From a checkpoint of a small transformer trained on Wikipedia.
Size: 14 layers, 4 heads of 64, MLP 1536 ReLU, vocabulary 8192, 17.1M parameters.
Architecture: biases on query, key and value, tied embeddings.
Each number is 128 + 24 x the weight over its row's rms, rounded and kept within 0 to 255. Layers, rows and columns count from 0. Numbers have three digits each. The size before them is the row's rms in percent of the matrix's.

# layer 6 attention query, 256x256, rms 0.108, rows 0-54, columns 0-127
082:123162136136146114119108149111108123140134157125139163156104128138108120096134104132142125054137103114111117118141125098138102152152127148144136126126143094127151159110154101118139157136088137118174149133104135120133122149155116165072167152120104162109129116161098126109137154102121110148143120130171126163135109100135177124121116133145103129187143131179117131129129130141110147153082
099:127093098107098125143101126152119162115164089122112141097128120144183083127148074115133104134110114152112120108161099125116112083145126119108145163149121156122081094115141119111095096116150102171088079148137182121148169098142117136170110097105093131119093146129158143106141107138116094146096136149149104111125111175128186142105116162158140109115100130167148126131109133138106123142102
094:121158130062099130104114116093107105094126121172112120143112099122155111125124099139063089138136188150106131137122136108140102112124115137120132091145163161151137155107170122113180099095119171117153111161098077146112098118128157107138154117126082126151120093083169102137156126155143108137102144137132138128135162131066141161153132161129132134154119172094118122152130083112140158122132
102:100132160134125137161151183080118166123145181110145112119095129123112141210152152163136125167122133099170098147102134121110127131164115148112147101116151115143135152125104142088128128106104112097124110128082077131126112119171104143144121146150141120125085090131140129094176109130141156145115117135137145124134144148148121168146116134144081149118125078140128115113136133094108126157144
104:151126116161108128076109086134151146162109122113097151137089138111143152116120115153164106075135116125124124114109138152085137091137124111142122134136147093105156149128120099096153099135139145122121170125107111083138150116159134129131136119156155105132100139113140120117121125108125146172110122109116154143164085128121132152103113088167116143098129110133130140136140146119130133161116
098:118152115099115133169132116168109145133108120118108096098091122133131147119101161160153128147146170167129165127138103155114101152104141160116165126112148132112101132145145137140109138124155134163132187157139127130101105152081126159156143107137132134138137101134097149086108129124095147163102148121141077147096131153081159134159147141129152136139170124110150145107079122133102156083124
101:131093135118107135094200123154125129111090136102103114150161118111105050073174142114134127135111096107134126139168128149139140124135144143124112128095114099118107155070205125109169136103145107133142130115138127114135109147133141145103140129124126095128163139170117102182147142149151114111120094124085154147122139146147096107137163128133120126127141105077147161107093105170119112092120
092:114142116121123148160154124120157111137111107135136134116122136145118096116131094164126083083128070114091140127154146132123126162123146106151160137161096096146125118120119142117139142141129171106154154192130102085156101107202144120143093101114096094090116152168119153152122098127155113144132101144110154162128106125199090130150118159176078116151090113107133109085118129122153139118125
101:141177106153075146155106095159133126126048161135146138114130141155167135113112102067096115149127138128111142181118149133121143139113095142097118145137125156130115116144136117129098111141133073099091137114112149130133142153109131085124126136110126101109141129133062136133107126148136100174155137097139145151132139129113206158144121112103133122112149142162118121104135084154139130100142
095:110145111154151120136151138092126146095123154131120142117103182161153147111095144113096108162126133132144152147102180146129138141129141136112083156101155123105151151100162160129134164058145135142076151130099122137138160131123139130171123174133136117121123131141135109131135122140090140174109145135100106150146076079141123124113128083129156097063130098153158123102113109154148123161124
115:142100159190159165094087081132133137110120090115098128146086101129125114144137165126112138105148152145144114129068118110100121122135145110121080103117144144131144125136164138117165111110122169132139134153145085130123173126155110168136121156170166118139105132122130142119146135143149121138087135114076093146120110142144136071129109128161127137109117118178141142114095124130146160106138
105:145123140171159145133129114082120138103151088161100142195098138123135111109123176152123127124113127135158120120172129096124167098113114133141156122124140096148152150131150143125119161041106152116178121125130139112124106109181110119130119125143101071116092160143163134131104069134119139123100129162118120138138126161169096107080140144173113139141155107156137109151143147108099116167146
096:115086105109105155115104153141123134159156131106099148120155129119138101139127164113136143176088134138149107105141139135114177080120131136139158139118120156151113157121091067104141173159129135091132141146140160116069113134122120118124163108096165134142132116131147136174100133137135120125101142176118097116118122171112120134105141152132103135148157101160136118106113113127149096128143
093:121136114074132124112155097127126106133118112197118101133151116155090105102162111093136085192151115139136100105116115068135145137162114095118132100152099139131122114130141150133125126144152096128124098148097147141138144103112141133132152135103113146120139121110132143151128109147148126124134101176175120134109146166112142160149131184130112131137102121108112136113127115145120115092150
106:099140137107123111141150092106150194130098164172104153140138096124150130144108152186128150085086155126093115130143137098127114159144109160105144145135124117125124146127072144160173156108149125099147125135089115158119119092125133140135135135151131098094108099115156120159137125143130152138105112093140139205139120077115108179110100079100124102162170141112109130116107117132153125180119
104:177127107090120127165147102151164111118116132113140143093119144123117153103107127139189148124184147177164107090125141123150071153115125146123159127121127157151115165134148090149053134171129078101119083152147181141158120133145127105101170111112078151137167142112113072175123124094162119103152105164139145108090114124134133101119104104133127119139155139160136127122136146120079125117102
108:116148109122117104153094125126153139166112138092138092122099086104127131160138115096101087147133134129082119138102134121115151140071115126144161124125157128097131132104133155153144099101136134145140137114180107128163184115106132142153110124169119158126163155123102134102162151129128142174127151082123119148150162099140139170159129126152124128120100136122140125110094117136123133091159
098:127091157116119153115130146157144153117130154191103171177104138129113152114138144164107155132089140140125104126152130063115157105117152101119106108117111140143110124130147181123150150098121121107151141152120066145115144104169100132106155138116157114112128167130169145136089131093123130112122127053127161139100143117102135187113095122153109127142144131152100127087130125116099119157124
092:095100136116123153089174085119113074097145137139126093202130145127127105106161150176117142114121155082143136139097136055142164114134144140124149121179139125144129112097167114138168154145096135129109144126117148164099106162160118103111163097121145130156111117109124141149148122137167129081127124108154141098136130140134111148125164135150124129128138124132153092106114142134149127134144
102:134099099163049101097145127176120130148130168092142138129114132168132156099096141138128126149107087137132171155134130136139064140082103140139150162144139088097141135088146138150154122150127125120132121168143105129145150119114118126144106120145126129089092159147088124102112162085144144122141121158133107131115121113101130125164147115135114153149106085106177107130109166096118163119139
103:079111086151086127143133126108128150147084123120129148122091150120184159112084136120102129174164148116101157127105097146100096147120133172151100157125146151124153133144142145125144121112139095113147149118126095137131140138118152129129144156171137122121114122147103128090138203113147158142082139095112127087113160048106119129133114119150096112101112114117132117130142134128144137117144
108:144121126109112140123115129134067098123093129132136107136142149148083151097142123103186141108088072115100126121118139154175115119123151129112150150182103120124083108157143103130114090147129128112114090141118168118114167128152138115122104112113086129143126111121112151177128156112116089118120109137097122143112130145122150107124120163126129108099140146136157105107131086121122119087090
098:098108118141128113150136120136122147167159113090116129121088092100106131128118163117100148142170173110178123142073107137082127110147107137133143133088123115098182172146137132135139155107170130131118202106157114126146145101168100093155144182160133094142132131112162149112158124127096161118150116108088136121169126115163117127106084118125119122105074107123086191086105125120111140151128
105:114131104118137154131126114116133127120134113101116131136117108126133062142152120134123133116064091140136138135124115124139106073100112120136135134155093164146082110119149110147095159137133136102091169143135198146121184147144078120125106134100193116118113145129119162120123145118138120107111121151120100179104147150059133101136150120115108126148148143097156134144116109140092101103143
099:123116180112198136119140120152103097114132102129143134159152117055104128113180121098165102102121148162135114149151122129133106133124086118149133147178179133109148127147128108146124125123119153116105146130126147148118188152132090121133148128152137155114155107125088144109111108143122123129138169175151162108093138117166136136154138116113068111159100149126173126120144146165136122137134
094:134143158112110158130110182135077123136098092176130111102110155134100120124122185151145153156164126085164133122103141165110148134113117148097113133118109121091118096113122145107093113122182117131164109137115130140129153135112159111105105169143115119092145135160122177122128196121124079113126118133175115111108116160141108150135168144130141090117104135129135149154156082134114164156140
103:140095071094117118099103150148124120143193094150147151116136124129105127134136095116136136143175115125121136085134167105138085098135151101110102155136091121156098139098128110103126166131110170168128128144129128130194152109107175161125102132092132130163171150116127143121120156135123117103123096082172109106108129154132127106107133141138150116073102143079082092120132115114183148128155
100:138090092166123150152115075113075142101099145144180097096162092128088100114128100066138144177168137126122121132102154133142109089154131121094117148167107125131108149110108160133122114169170147167123112121162131078179106131102174121144133119112144167157154126142150118109140165057107111134116120092145097119135166141108129124129125125143134144081166102117148124124129088120143116090137
109:106170101117127114127143075135115136110119184124167105107140168134111165108081096114114139120092157131110135139138111133106076167140175158162104132151138101127085123064170126139102126124146111179113148117131128116154116199094134170113108120130132114120149115125102160096116159116120140123157113086126129163120089132084102117126087105104127116131113103157100098126128140153138119113126
100:129161094141118106151090122155103168156124187086152103098139118180102120117085125097088145179138128119144126100109135145100127139111154131095116158138139166121099138125130111195135078128142120160132154125128160146156168135128117122121129103115113104114137096152102164089105147102148145164154149147125110120151111147134141079113126110138123094113151147117132116115090103147137131098146
097:152088105107108120097091126096155126095104162149125165161159148142129139127183073122148162114155130142092104124163138141109088113173148091113141107124151150094103142149142119106154135159130113153147200155137169106155096091114130093168133104130099110132115086136137132169108096136120140137161144132108129118105130137162117079127099102126123157159121149084137130128132154145120128147115
098:118115126162105156132102112164171141161125108129073180111089137114166090168147133143103100127142150127124094066144131142128103119151117106143104128142121134136138147125107159123146116112174145072148120133157093104132176129097144167150119148132167108143130136180133111104107149121134120118159123081123149115152127171084117142144138141172132106102126116137111150100114101108130163164089
104:061140099122117132152144126093169167146129144109143150102099094127148118116112125113130116151128119127074111162141128110107145141091148162156161134139174161177136137153118130144165126090152129132131073116147113124157104116129109180171136123128124130158125144132141141120135129180082099122098146094099187107137136122102084168102131157178151125132158136166100115116120123143129118153095
095:061176141137138109161084134150112135152138190140120120132099128148131147168104126133136089120155169088140133127116153149088180070150127168092143173146103159150098112123126135090098166131119091136103095096198111121160135123137157101095132137088136134152153127121119144093129120131152095128086104131171081125149086161139117137113136101093131155107181116110118118141127100130127139097097
102:135144118131113129128124127117094172096148129139140146142038132126135148146152139161097164141102093089104127109108107054149128150068079104154157120151120137128115139092136138119150123107109142110170125169107082131117150117201141141135119118111158097136105174111105093136133135120138146105147128124105127107141149132118131187148085172144144145173142098133155092163106107128162162129143
099:115144104159098169104169110131123137147107120105151144142105086108080107123130126140112131069104115125141136088130140114131174095112081110116174101165100138093126138131102120159166117146126181101157150123116135135133127133169155137129119123156172125077121156117091177135165106072109158143110155123080115139094109111154114104148074159123113125128079130130151142092112126156133155106141
093:119099156123173109081135128139119088161109109181122113100142172137088145113097080147086151090139164103129127142130155150180133152146141104128117168140115138119105123131113103118107134185082084153087117134121172123192141129106114132124142120107076147136144095093137132150146106122130070123155093105103166125148125130084147082167123155113141141115156154169104109113129126109130103096150
098:137125170102093114138110157124143172134136140162128158122102127106101152130128130133111109134121165108160139105121126100125110119143180139178131139161120118116138156142099142077138129083151133099148136099121122118094132120105136108161111140119137114116133108147166112141156099157129117164122104087140106122113137114120107107140151102150157093100111142148141168147130108119133121164090
110:137148144074158139157126111137142110126158126165101129149124104102155107124106106122122132154100103176107131133139107094158120125132110117129132112161096172141151134156109141122137157139116162107130141132145124134138123153132138153136119140095141099106092131125182134158114157162181139118124117139138148102089146086117062125105124173102133119157140124147168089126129115137135150134108
115:145134127125138122112122128148108184139124136112160145167130153124083137151131120154118144097072122140114127130182159129154164099090118126133105112143112134116170103122142101133115128139121128070169115123103119146097128112134098068127116082150146133124147130131161121169152096115136134120157080149118119076142059126136156123134132131110130171181125165115165121125121155159140168075128
111:095155131095117139118124171113139140136163135122128186145134112123114133124109147172120106123142083139139145167114084135087078072089117125139108150124147108111166154171141173125186109118117139103134132120168132148126132133126130128102138172151142104155113121115168115118125103188123155113098129092102146144142147153150129177091115135128139103078109133104133128128104120132089121128131
105:132100109117136133163116113142129146075100172127169097060160131118138112113117108098119109106141114087122125084156124132112134124137160107143104109098116178140115123115098151132111158139136133153107135144130136146108132128120101073109123121155118190169135110147145131138095146130141100132127123124164096141120124127111170158147144095136152124117146140125137149136133118120119122137095
102:129134156153124124106150127122135112143145147116129101116151152131132118108119169105122103165142127109138179123125146128153126126085151113078107119117116152086142113117140108094116121163191129153074121111138166113123152141114137110119115109161165109127125120136101110173172106144099158161153153108083100130120132139102150154146161140126158134093132122153134136112175095146134140080112
114:139099132063143141116161147111123124087140114112092133206121120086130094121122115149146096094108151148140109128161120125164129155118135095128116076125187151156149126167160101145142132145122127106146123156146143173143156157121125128093129125131146124148109133122087169144096097128124107108160126156133102115109162144141092105085115127092053182165126126126162111130157145115104104148133
105:148142114123118122151172115131098148127092181110151113108162203141117152133123137159139108094138128141107125098100123129123156112111109154120146183111142143091105129157092135137118137153142070134118131105147134164135164097116108081113178099141104139103157095114136091111079135143101114102147113169140156136163126107150182132114156051121175169124150145112119174149095150102137141131122
095:130139159099134145126175134135108171118099149124151120109139164139113143157129126097156122136100161142148136142133175123205104119151123144126109115092134132074138138139146083109134108138128095179095126091152105102099122102100133142126125072151122152136129129122153126132108136101121124105116147141142130136136116130111140169120146153132142136105101091138134137130102087144141119114116
102:160128128167089131090115100132078144138142147137125077159131147161129117170102147126105153160081122148138134126124141119136155121128126121151129140101132143130128079119151086136150143147140077118155133118101116149134185140172141027107103127113156119095134123116145167116146136099119130111132134098083127141147072126144098122109141129128104125097123140138159135119105112156098137128121
103:129136133107095106136154116102159161157119123131122112104073131135157156183159131122112114145130097131124095148125098175102143170131093162110167175113113112111136086133122138126133100142145118110129102131098122117110124077117118126117125111135109164089129097145094119113121138087106101153147127117140117158135106126165149139125150097104123152118110134161140146141127095143161127113130
103:137108112131141108127162109115099132157113151113161134069110168135173093102122110140143124134097108170126159144137090132132142101113133152100129162167124135118104143122138126164118127132122151123111129096105164116157147103092159165099166145138126110132116135122075141113152131090111194088144142133122140141163066122085176097164100207095118179155144104146133103144163159166127127126132
094:114149123147095129122122187085130138144150145161156145130138101077121115085108144101132164105183109143106104133156073137125103144115101120179145142101153113090097147109114117176150128091148140133151115133150127122121165119111124123176095157112113114149113105100111143154106108133125161159142173113156117177103156148133102164120131141103089127162150119145132126137137127139150115159108
091:164154121161120141180122110128127173156146149127118142113122145101104124102118113120086113162141142101110118152096123149132121120147121195102158091135157082106153140147110101118148101136156168155147163120148122121115089125079124095143148152181131099156136138157117102097135124170086112139121124091071170132130185118129124128123134111149120133144117097124089112115140114153146127081088
103:174130146163139132115085123095151116080115143161105153142160153177112172140130108118156173123116124116098100118183130115124113126135125123131160159153100134105155114163093126133108104094125088140127079129126162076139115090123143143119153118136154127131129090118122144177130098104140162133146145120129112165137113154150182073152124139133114087114142106156157184100147153122143102114138
105:051147140161103124127147147158149110113122150102169128117157109049124109113105123098158130112151171137111128069118128108077134130111135094084141040170143119115143124116143135155144116118173137150106129127156122127136130158091122158100117135129175096190083126114137185112149171105105129113099172163092126136108138133107111093151116121134116153153142090151119108155121116117122134127122
112:160108156111139128126106162043137130105126136160086125140144099113120090091138151161124127128146107173132125103138122103109145117135116095122143167126127123124137160137111118079161128151141131070156100095092122109139106098139124138140113148117098108143108118126169140129113130191117154114119100128158140109090148171122118103147093093145095112140110146155113123123156149126135116146114
099:130136115128127113132130144144142103118109112107150106161135101131133107128116142090131109137072119111139155152117121132129085098145139138117118150126104121144110116125151134099146147172136131142110197149127132117104157137156071122133130096115095116113148124130108123145144173130154159106114156147141164140111161110098121138123147117067175112135112144125137067137121107151081102141114
# layer 6 attention key, 256x256, rms 0.106, rows 0-53, columns 0-127
084:143104132130144093158157115152135147098128140125130095147159108173119103126124159145129152120140112168129128157097126106139138130104170132170144152140178107150137127151113132163121108126114114096104151103087115116169118140140139140087153111120089168074143137131160111108141144125142113128126144139101174120134141126079115123129122101097139147145087136170088170160086125148130118109119
095:132143136070135113118123152142152119082170119139135120132145122145144106199115142159167144125102166117148148140136113140143132144112105100125146124118170118128111130169147132094146116117132172165159099147101134157105143119149172122126122155124140125187081078073154117119107173132144146133130119160122140106113132166106147125144122161161131159117124144102104075109162141102116107184141
097:097149156118137100145137093153096134092114128152124128138133124097146091107129111134114163161123108132125102154179106185110141159141114109144146079123155147152139131125121160120139111128125140082118125120125099175170127160132137148148149119136123139081147097101106154080133134163152123155126164089139091135137114106153147137192153115150125146114153109165115124113141167132115142148118
087:156111131104159138116128161138151129144134113104134121159135126097103134104143132136149133158120128117128114147146140112102136116125114148122120140123175127137146146134136157123111136131097097176110119125166110087148077126090118110183145152074167145117149128118151113116152101168108121124169114133099148154132111163066102168181131152121132193115148142094111144114117107137103122121144
098:152114141140133132094123137146125122100142105130132134155132127104099142181158110117115157126125108088084134128082154206158130103161073161116114112115123128127086147120091104147138139091113156109152157125103125112125136070127112113128107115128109113118122156119129131105117100134109124136109190155156147138160124099109115136123100140137107147123146101138107142136158109155168078151084
094:154122116132148140118114095142142144148132129105147115164145107091110169164110070090092142163165102111138105150122081124117121133110099106107100128136134121123099133165154096118115111131109131155145136129128099174123201089142140146160128097152123118128086132116125186157105125118116133165149136143151145116157124121109125143134101094134128122154162101141110126097098095128109095130162
098:120134116172098141111120160134109116124159115081147159118131156180104111130143103126135147103127125103117068149109147134088128095144164119125096119116101108130117107135112111057110109109103132129106128139169123118134048147173117180162085127125140131105113117132149139137136123124127141129108124166100099141115136174165113125115121153118091092130170128114155129181099116108130159125149
095:151140142120105126142151115171153165071123165130157121131119109187111129109144078157146137089121087090082081140145123127113118121112124106144108152143108112162138140118169138099138133098145132130140172103130122175123129129145096141101105123158093128105092127114127143119130120094121168106092136111102147116130114134107136112137179130155167144141102085123157095155109138098166165080092
093:116123132106136150122176134153118112147147111098120120142119131131175121063129149108123107151117127134122155125119159132158106154157164109148163115149134152119130109141162118145144151139073109099107127144137195135153137127146125119123166122119144093104099113142114165147160135141155105140125148107123106145081110122147141153147113132144129114133133090162153133093119153115095130141118
100:143149157146101107134120170147136091160119144165121164106127133115148137111154118129069117152126112096154159118143155133155141139148134162103107098106122107133105117164091122133187143125091140139131163129171128086135080115102120167118121120121110111136103172139133114133150114134118131129099127164154059115128170105110129142151103123091100124155141126127091107141096092163160102140156
104:170166131124115088099056133122066139126103131107084148125112122130091098138169137147132141111156141149161136111077087124151096110146125117174091132118124184109135104137144086183143153092113108124135164135141094092162142120098119125134128136131151151147133112136111108136144147121141091106140143120139072169145118109142159138161130104104123104116125133178131146089139109133167086150123
097:119097141145119149079125153114136089121107114185110153153134133108098154130105128152157166118126128099130084107112138121135111136111093109149106134110144122144109113163143112138111123096110124146093128105150150137150113082100115113102144135155080120132122104110150116172148139087114154131109161172130175123130133130162110072151137111102119112126150100126157103112165181141169115164114
091:146113097119143140134115132148125100131136134128107125142159112156114078137162141145109160161174128163165116229071138152092186150127168147103145144136112154120097154134133174124142158120117116159113091095102112150114137099121138069131131125110139127142108089146129121148126115112121099129115146114157134097117134135156084176119116163124111143120149123125151128125129116147136150128113
097:136166108076123121151131136112152142134173185124198138119106111124178144140137142122109136123096134101140075148143135132139137150096105104076091158123094123133144130164112119096126142122141132136126122153139150162138112115133200131138118138167163097120106123120161113092155158206126117186145144127116139113068135143134145151164131075158109131089110109139135115097123153156127171114114
099:094141100106151087129119124133136116168126102154135107134157127145130112087139101121141136138137108107099124130149115123178121086119149128134136113165113127123148121131166094115108113149128110091138136120113132167104108132128141101152150147155121158144147113100135114079134151101115104127102152142165118122152180073153063140113139084122129104124115131126135130113105166172130091142093
105:113126130120120118093152145074148171164138141155138134072116182131109115118127189140118123192139134116109120138153187125153159139108130140145124126139140125132133108164140156117082124168131092151128086153162148160110129093168157117120117089130113118142154154140129085154100116132105060119100148085103146127136155135142148138128148168127159102177132133116118135153123110115120173146116
113:111151146168049150101110122173092147156123141094151102113108132120132176139127134124090098123136120079126151146108112114109158109115140115130144143149100100111146116113112114123131157150122163102114152128107145143114140151096116132119119156114156125118153151152067145110142118107155146134109117076121106165128140116097149118131116134128102129136120110140141113130125136144143093096142
091:137091123168153140127119133126134140155104157132086115117104120119101148095107141105131152126165114091105121129175108112159141149164162081132114127181143119150132074148126126119073099122075096140094168138134142121185092125138120149130109133134133133105139123119103152137130167107127079106075159151129117100152143146136104122111145137137119139102124135133114128136172182114148116116158
093:151112106094154123144152117089148157093149130103192149135115104133111146151113135160162130126172150112117122148141176114137126101135146132095117185079134136150173102137106142132149177120117128072090128069102088153130127117122117158108137126133148140104131163105160089115102129114165088117156124116139128124157113122123136131093122147131126108090124138110117134108114120129162166108113
097:159144109118095176104133123187107146134079133119151151132120134160132162121136171104075113105095093113115146108180124113150144138119123134094158122130117101118092094116090071116120132146114116116155158131098150152148162118161115136110124086093115099166099200104105171139096137104132152136127176154141121123172123143086121141139114129121124115101110157145182106125133068119144120133140
101:159152153167097134095162101137120129124100119144124087156113128095122131108120129154079116141158138130121152141106147083116111102136108157121173090118167096105148151076122090176170113165133172176081166119120136149152137150081148111197150117083110151154165145132120139119124159125119127106125120130132114167126135114123141139112100110180154166167135102141153123106100143125119112093163
103:126161086133166139108121147103127110132115116124155115135112074100152129116131133142144098103106117132084132074113088172142172126082131101113149136121164126146085124134124142103108143124143091133174146152117128137180138126168109121147133137214140090088124102093111125145110130124157196139149130074105156124110137138166165126150137172089109115150103160122138165067132148114116139160140
097:125107167144105112085133119125118115144154112123101114123104140099145091107135114123126123121125131130132147140107128078125135135119124144175098122116111130100130147124100108142136105092097140181144147139096109106116130128148123110137114131071171177147100133147151097104111153110113136088101146143112110150176188140104084116108126121200110158151141090132118090194137145132102084137132
102:139075108128125152085136081120129143100133135131138166094117074134152121149135104160170122124126131134102132121109117157130114106119122080106129168118120158098114127102122099108115123130133115100139179131117084183098121135129105118097117153135153138136119154111136139129088151126154140141087131160118138143105103153150145185159125145101123087125099172127110067092123125127092118126127
100:128126149114119102165096135150138159131114121139148131114116127119118138137115138107175123114116093138094079119130131156137120147123156108190101159099115140095119131124105155110132135123154158134114108116156117134093116121152131093103139145180109129118110092151072125118082116130143123120122118114132139153122133120122139138172130091089162098129128203164133139177194111113105158126119
098:083099148146111126130151129154150163124125108095159124087122121093103093154115124122141125121066144110117112154146170158158145106084110128162117147141130122145140148113146126102133115136110170092137132149168113116179144154164146143142115107125109096124132157151108132115153126088114119100071126165106109122183161111137126102143122135128113100104106116077184146139115146148112114146149
101:166141094129160143120112095146122104166153121158109146081127110106165108149067151132109128141118172104140120126157103118136184122067060115098110126118113121131174126154122124089111123114163136154125139143155122144169128122130128158141107151136097111136112136143145169128113133148097124106090090111122133091133156180138134152099144140136141145077105115129132126155126118079093135134113
100:096193104115107137121144116143119128138139157101109140100136126130155135132124141122075096135091131156139129109095058090092152124107110105069160119106121180143145106132110132123103184164118125144141177103150135127139118145070147108141171150132127086110119132132130109153107143168152115154147088104127140145134111130161113129092114169097085125128102136108116146129126118116153137108117
100:119137079141132144104131093195116145140110122153133164118134110147167139135150115125103125124132127106110116131131122121129084128105142136118124143118118158152158110071146174121157186104154120147097173157121129129106163094077138162166162133121133140133094103115151141135110149163160143141126155161158119127172120098109137137083104154144114131179119138130110128142075083103134134113139
094:125142112143077179149163124198109130084128134129149078144129123134157150135105154136109124125111149153178102136110156124135106144121136129140146121161137164168133166077106154188127143122106051133132140132133155128121150144124131127134167106130084125139092168128108141124133130094166167103128116139100124130123090152154143115110121140141135116144112106130163127115127110134125128157173
095:122134123078172131126140092085142122127111148115110114108130134145097133156163110155098159100164142129124067118128096109155111092171118115096130108142137109124157161143108150159123096163113117138133129169135162128098092146104129112117157133116083132145121075133096073161137129120073095098183094120134134120148149103114104123098182150108121109147163166116100148152115148125092163129108
088:132093087159109158123117161128119144167127120139066104111139130107130099118154080102101113112118074165115127144102125142118164090124139133125120092154095134079118124151150151183159154095179149136150132127179093116127132109116136128150114154113151112170101117121137158144175132108139110123112110110136085128155148084133128125085110152100116148154082110114125161069134150104134113140116
099:157152152129117101080158141159154157158140120132152123141123079124126134139146118160099137117147098122147163143085120124087148143147131160095168107128133093158105143121104110135155152111140114122117076119151085099145136114161166115132128129128137157114133098126123133122133114112131142142104137152146121106115158119144132159170103136124146179158166124143175146140149148135194113092105
097:119112106135137145120145118124174124088209120118111157123173154160107134117116131155114122147113132152139130131144111115157115098143126153102105128124109152158112126119157113092102147137111178104121138106140141142166117143113123098127145158080118104123164176099169162141187098143164110086122111129121135089129172111106114142100153153108123131119150143135127138130194119108139134118147
099:181146114125127163115082132186107156127095143133145109149121156104114129126107129102099138152119081163084190128072158102169142171117162145105191154176140128127116114118148137136122146114165117098147140098122122130145130169079108119157169176135113159113131124114097118106112127133159095101111154106146133153103079139117120184201116117098129097151139127101118089145104121137151128141096
094:124122151132100113120119087176140146133119137081145111112123107119097108137141111136091126119125121129100140141127127096129090099098131137153166138155130143090109124154076148131123143137125169103149145118118109146146163132105076106112087106119163178119097146100104128124126166124142184124123135106117128165136117085154151143139126156116132121143119123129160136116143053075096122123072
100:145143113122158118119159150131109128107122155180123123099137130122157144153137158109108139126105133159148178117183121125153098132165089107112048156099148136108137107133114129144133129115150161106112136125118137156176163136127138122148133101138179119112134079115123115152094120151122132109155132096166133126098118122148153155106128115116140116117122185110100144148148153137173166150119
097:111111184141103124134122123123121111115169124134106133115127112157143155135127096130088152089144090094145155140152089117115125134095127130159150108163111125129141118094123119101134200126139139138144140152157152094099122114184118108165129159107108112103076166147142158142151109107153108116153105107133147150136156091153086134122117064112144132137145093129139115146193140134129093172149
106:147145140187168127126082120127140109096099154121124137096163129157117122140107101130138133104148130164121072156145148121152109161155135095146160159122099121153126146139094101147115124102135130114124180145163094142130087157119120113128117163162142176133114119133087141127115125126109069147173109107146139138116110134144121103105160146110144118101075067175137181125119119145128172144123
104:142093128131152140170131120166117134132098141133122104105136114154128150169145101138107135146122122141103139109123109115149152159129175132114135148140127151144135066137132137111115154147154111074142118105098153146118154173159114056154124067116133116128113107117115097163128147118153107098110160162132158104147090131113122150131158117130128127166110196132118136149138112149107171080141
103:174103127103085128100134123141142112153086108125140093098110120126108084127124147104121133095195114092143113151147099124112144147124117110141090137152114127138125168105113120101143128101095112106139153138126133125137105100152115154128129074114135135139121190133116153115158163091135176108127110138093164116083161093170132119140108106134109153145121110111151116122143091130129128148129
093:072160129131121128126119154166091134121142158130138165156147151102127132187110169152140135136124098119161104115151136149137114136107169137088111107091136135152153159123110151107118118144113129130148058169106108171122123139089158100111112115166135129141128138117148121115122124110160135111159095139118111146136126148112157127096099134105160104131124124156105137128123147090136145086132
100:139134154147120162108123149091123075134147101141145164127130135114130170121119117115109149131125105079133173146156115111128143124139111108137082156137141120121158127141104109118110099126117138090100137094082137127158130125118090111172161165097134098178095120149122137142150140151145092140091167123143126148123131184150147144146096137138106115169104131114105140099171136150106117158127
101:139123119156126125138112168115145129114128128129118160138160146107154127156159132128141149128143108136073120140137117155092126138143166120147113131098135151105119099158152086151142157095132085107135115130108119091082144098154130102117147117152116151102135166125111147132121108131098139137106098098153133134134138113130108156181174125170081132155104174197124213125127137124132137135100
096:095139160146106143147148101139091097126107157154150115141143170122083114181147156104138137083166128095123169117093161089165121145167117143076097122117134091138100126112164156135145126161102121107090154149076122170099118125166147140119134135122083114114172151151145110115140108089115129085142125139127139144152183154152140080101106118147102099137149162125111134118149137129080114091119
099:150174138145136147178121133134101138159114157158159157097192147113143164163167114104141119155140151142136125091130138161124101138136136137083149142120126128150109117126102095134094156134129087141150101084134142121135099127129158095156121140137108120126154100182159162088088139120112081124121098145175133152112108135129111153137129134087099145148147093106136149147157112119092087118112
102:137160136150112177107108107129114148095104104122117167143100173152106109122112167145112158177099096122151169127133177140131170076127181140124158179163090111121149104096167099184146087142123096102136122122143131104130179140151114081129117124110141140139120099155166105136151156065142109119127124133130147102141090149157125115118120150130105125125122142134177153104116104132099126119151
097:120154164106074083159118126149133117167159131131138117122120091124118112141100139105129102084094103082106135139131110128116132118124123169129161140167144111129137140110169136112119129128151103114100136100127129116080133130154112134071135087122145083128122138142163145146166064105113109095091139138120105139140131110148154166111135114130141162161146123111143121148162099166155115146124
101:124131113149112155117139129141103135135117093112155139133097122134148141106131150096093111164107148101174146138110143155135095146107110146096141157116158152130104160153111148127147160092104108138131135148107084156122188131139134129135118140127127123071103087117099138110165127138083126128130127119117129138102139091115171184126138124092101097139107140106145165123089143104134133140164
096:102154123155139121130118203145120103090078115136154100141129099131157140075125121127113161099103172138119127139131095151099138169113122170153153106152175102127106143189097093097102120160123128101132108107118109120136129110115121144074171099139110131146128143155125120139122160131125138180126119116140129145123120120164116117126155097068140144136140082169147127126157136144164086138112
098:082104103086130127112137118119190106138131100095122086137126124096149154072135118135139175125150137120138165124078104091103135107124104162157127095179120147101107179164115136156168101143116136146121168095149113118168131141062122119143109117096121115164089131126107155174158075123100159152107131160111119155134132171113113114117137115116163137149147107155149117154121135159113126159127
098:094129147074157133154138143123118078106119145143110119102104095107127156130133153131165125135160156124110145106098142100128155125163136117197141104158138128137137067137119113143128124154137109174107131153119174110105126134103132079142110136104091127093161066131145138132122140132133071119132136072092153104127111136127138131145179139114136123124174156124153110099120124095078116115145
099:120122143130138120128131160137087152110124155117123111086085143128159163144090124121122154153162150116123120102131148105105095125118124146118149126108130156108102156072137149144142129076140094093149121070119122117132175133087106099175137158134133161165127146112104100125101113151126162186117158165120161113101087128108105125155112148141166119153136157090149131123131126086170103135129
103:119130111131145130092121122133117105102116107172103109136151111154112107139091089178145127114123111133145144145109153113099177132140089174196118140110118118123114143138113153162168042130071164188107096129149139157131125169107168123146136121109087142102155097097113136138162119153123119113156123080113131093115115108123105080119168084127117143130095143120119108132134185131132140139095